Weights of a small transformer language model: learned positions.
Each number is 128 + 24 x the weight over its row's rms, rounded and kept within 0 to 255. Layers, rows and columns count from 0. Numbers have three digits each. The size before them is the row's rms in percent of the matrix's.

# q: layer 7 attention query, 96x64, rms 0.149, rows 0-19, columns 0-63
# k: layer 7 attention key, 96x64, rms 0.147, rows 0-19, columns 0-63
q0 107:175107128146142112176110180148126110130153119137111149159078107107107087113144143116116096137114132090129124172145154091120089124103098099114150146126141119115125116109152159103106141178122127
k0 110:132098132151150095128126143166132130132138088137125058134094085129137118112118105134148115121116164143144154169138143110122126142146079115110134151123141139087158103121126169085167165140099101
q1 099:168139126095115133136098118090165101112117131173114163137171131113095144090111135131128120095139116128115116126149117109144133113099150133154073147176109124073130136151152130165154143092119159
k1 108:119117131125128152091180110099154126109151143139142125168153092173103104152114132114106140130154156119154125115119106141116160087133174118133129112091116136102121138141128133189143155095070132
q2 103:093114136119100055114137139152129175114169126141116146117084147132146126088138134102119103075126118117112136134116153131151145146113107164146129159104125128113164136106141117165177173116120121
k2 110:085148134146151094105105114111099131133095140162110145107131144164087088121117145123138075158133138118182107159131140111142141152134112129155078118124164149127103113107153120158164152111106153
q3 103:180131177153165157134119128163091158097135134097131141129138100108138152097118125082156106090113156100125148158137122139122097127136123189113115085117102127106112103118153141124135141089121140
k3 111:113099140152150167148106126121133112152181134107134124172140143157108139147123134133173105130126133117179138120138139120135084126122088161101114074103101089112155149110120169133123088111099146
q4 104:114115112204136127125122120152137151113099129137119087148110130085157143145126099113143122126116092117175135083118145161103147150116135123146151152137110122129152075128131124072081098139143142
k4 102:190140120193127117136136128136144144145076094117131147115139150125115130126128133122082160137125143117143153104121164105145100152129130173142121169118105102165095123133100134067122122107138102
q5 112:092152184112143158120097126170144093158089130169077125113130167124122114137158134122152107135134103135107150170091136145107144090116120103142137115125089095152139097169144111138120127142115134
k5 113:125153079098129139115121116148122116157111152171117141135166127109098132099186121113150139140137151165119144172070169109142152115099135123136138135082086109125137114166127118100129163132114133
q6 110:146117091161160095113157146166112116169135202139125091101138113137156106162104148099156101135140119121139086108134087134115127117086132121116093120143129128137161173109129126100147126133126129
k6 110:107093141166115131155166130145086136179159127082132096081141156123111112124116147080127125129141089124114153122083108148167147126092111128108144157132149149137173134123110104123157131148117126
q7 100:130140152144120120111116153139096094121158114148139147154102106076132153150157131162157143139147138137125126109092149131138190116161118076126085116120090159115098136111130119137142085134081152
k7 098:104150079188084166160130150157090116105131103137136137139106122123153125108143137078099156136143146166112135139121140154134130089155138130127094128143096159105127142141089149162098118118134154
q8 095:134131131125101121120121132123143068116128148117097139154152115135158165173174111134117115116089184112111118150146125105140124126116129148175144134143112052095125142123113145120149088088141135
k8 095:143092133154157144121146101154179092123163146142095162154116124178105146083130099119112139111151138086098092122122133102160131138127131138176116096171109146138127129150107126118132105135113088
q9 109:149157130129116128088171120112145098130124129126156150113132163162125149095136112113136110074114143119133168175105123118169142152105144147143128134160089140146080125145075124121109165106088125
k9 105:141139091128127155117134118134132094094126179152118116122149106154076145111142119090170122134125127096183133136112097122107104156097129146159153098150131123101102159135161117159069138138115121
q10 106:146142117164132130154146112103141099091148136145128155150113096072132122123103095111120115129104103149116107134133117130134171103143136115155183137115141144170096104134156138195121123123072145
k10 105:128157135138120133103143131126123146118099168135122133164124122118169112132130064099130096122113144130139095111119139143122120106182140130131155146115137098131164144059091165134111131165098077
q11 092:125119151113130136139123109104129124095113133084127134162148137133194119126132107153134143149132162152140143106063141138147132124096122057092135160134129110132127140084186102124142137139107108
k11 104:123149119145129093114127117137082123096157123102123162151089095119178148138139142111115108108146104128130116135118116108165152170122129091135139187141059125138093136141164165125135127101141131
q12 097:104129128084160130144117100111093079149145128159159145128130126148167137143134119165090127110131114096170132095142149172104158100076126146092139145134103119164139120105112124081129134146134152
k12 100:166130154144135140146146119151127119129132103149130182091128098093143115123097150126117101091103115119136123160131114137087147129067142147141134183174099128138147106110144099103145167131104160
q13 093:133130135097124111153128101117090101086152122118100135119105147127127168101112143096150092122149142081161101113192121092150155152134162127109148161112102151138119105138134123153178150150137143
k13 097:093094130152120152178129096135127112132124117168124158145143128154149138110069113137164120114144167150144115093127118116086136141149140118136134138116136116126124111066135080166133173123123082
q14 096:127076135102167166131097130114124133141116121142090115139130121157097162140106136103129124132147126150135147126047114107166133157140148161145081153126108096181127151108106109112154121134126134
k14 086:096146139115119192126112100118127133115146134143105112081130101129095119132141158101129149118160118148131142120119074072127142179158124157128130146098139101152156153157119110141125115088156161
q15 113:129133141120097168139125127131121151072131158132103148125159070114122137108144118148123153111160120150119122125147089141147109127103148136143148163089091126138156119114097147114168189081130101
k15 117:102127174126175146119112131090139106043122090124139183161122128172125095120152145130123118127146108134133139105120122140161107106094128153124170139119120137148127083117115114144126145127118100
q16 100:073164111143172144121156158157117129196136119123118148109156132093105156129109069124118116104135129144107113106128113129131086132140103122120156123158125102116095156132149182141109114142150126
k16 100:120129150117133140115136138148141194134119134079086126174154139071072119124094109139130153123152173155113109143160120117163125132109102121126162128140136131126098128140104116120090116168106136
q17 111:142122116125101100104158115076142116118140100137171132133153098092136136126192136078133104143117127143131177127116118133130126099133147165114107167140111152137135112121174184115120110108091127
k17 115:132114156190146129073152150103103100117154134170117095169130140129149132114134183089118146154100136150111119127119112109117092111116131160164097122121097117142121147097161094137115106131108134
q18 097:156153127132130121094081116107175115107128144123150134147115141145153163102114107133134091152176136153096112151130112131121123109148108142116152117100132121115154169137117086075146080125186115
k18 098:129127093138147099105106120114153144152155123106123138136069146154126205090111127120112129127145114120121127144127132141102197111144142152114171098108104154149164104127141096107106114115118150
q19 098:098137122152113131128133073163145130109156107135127165125168128112109095116143156118100117088145163139118095088101145124137098137124138091180164131156133126173124111161104127122157104132112171
k19 091:085139147149123147081130086123137139118138150164162126117131172124092105135112085149148133125184139085155134107098115172142092119112156100131145111161104102145088107114119156117113131136133133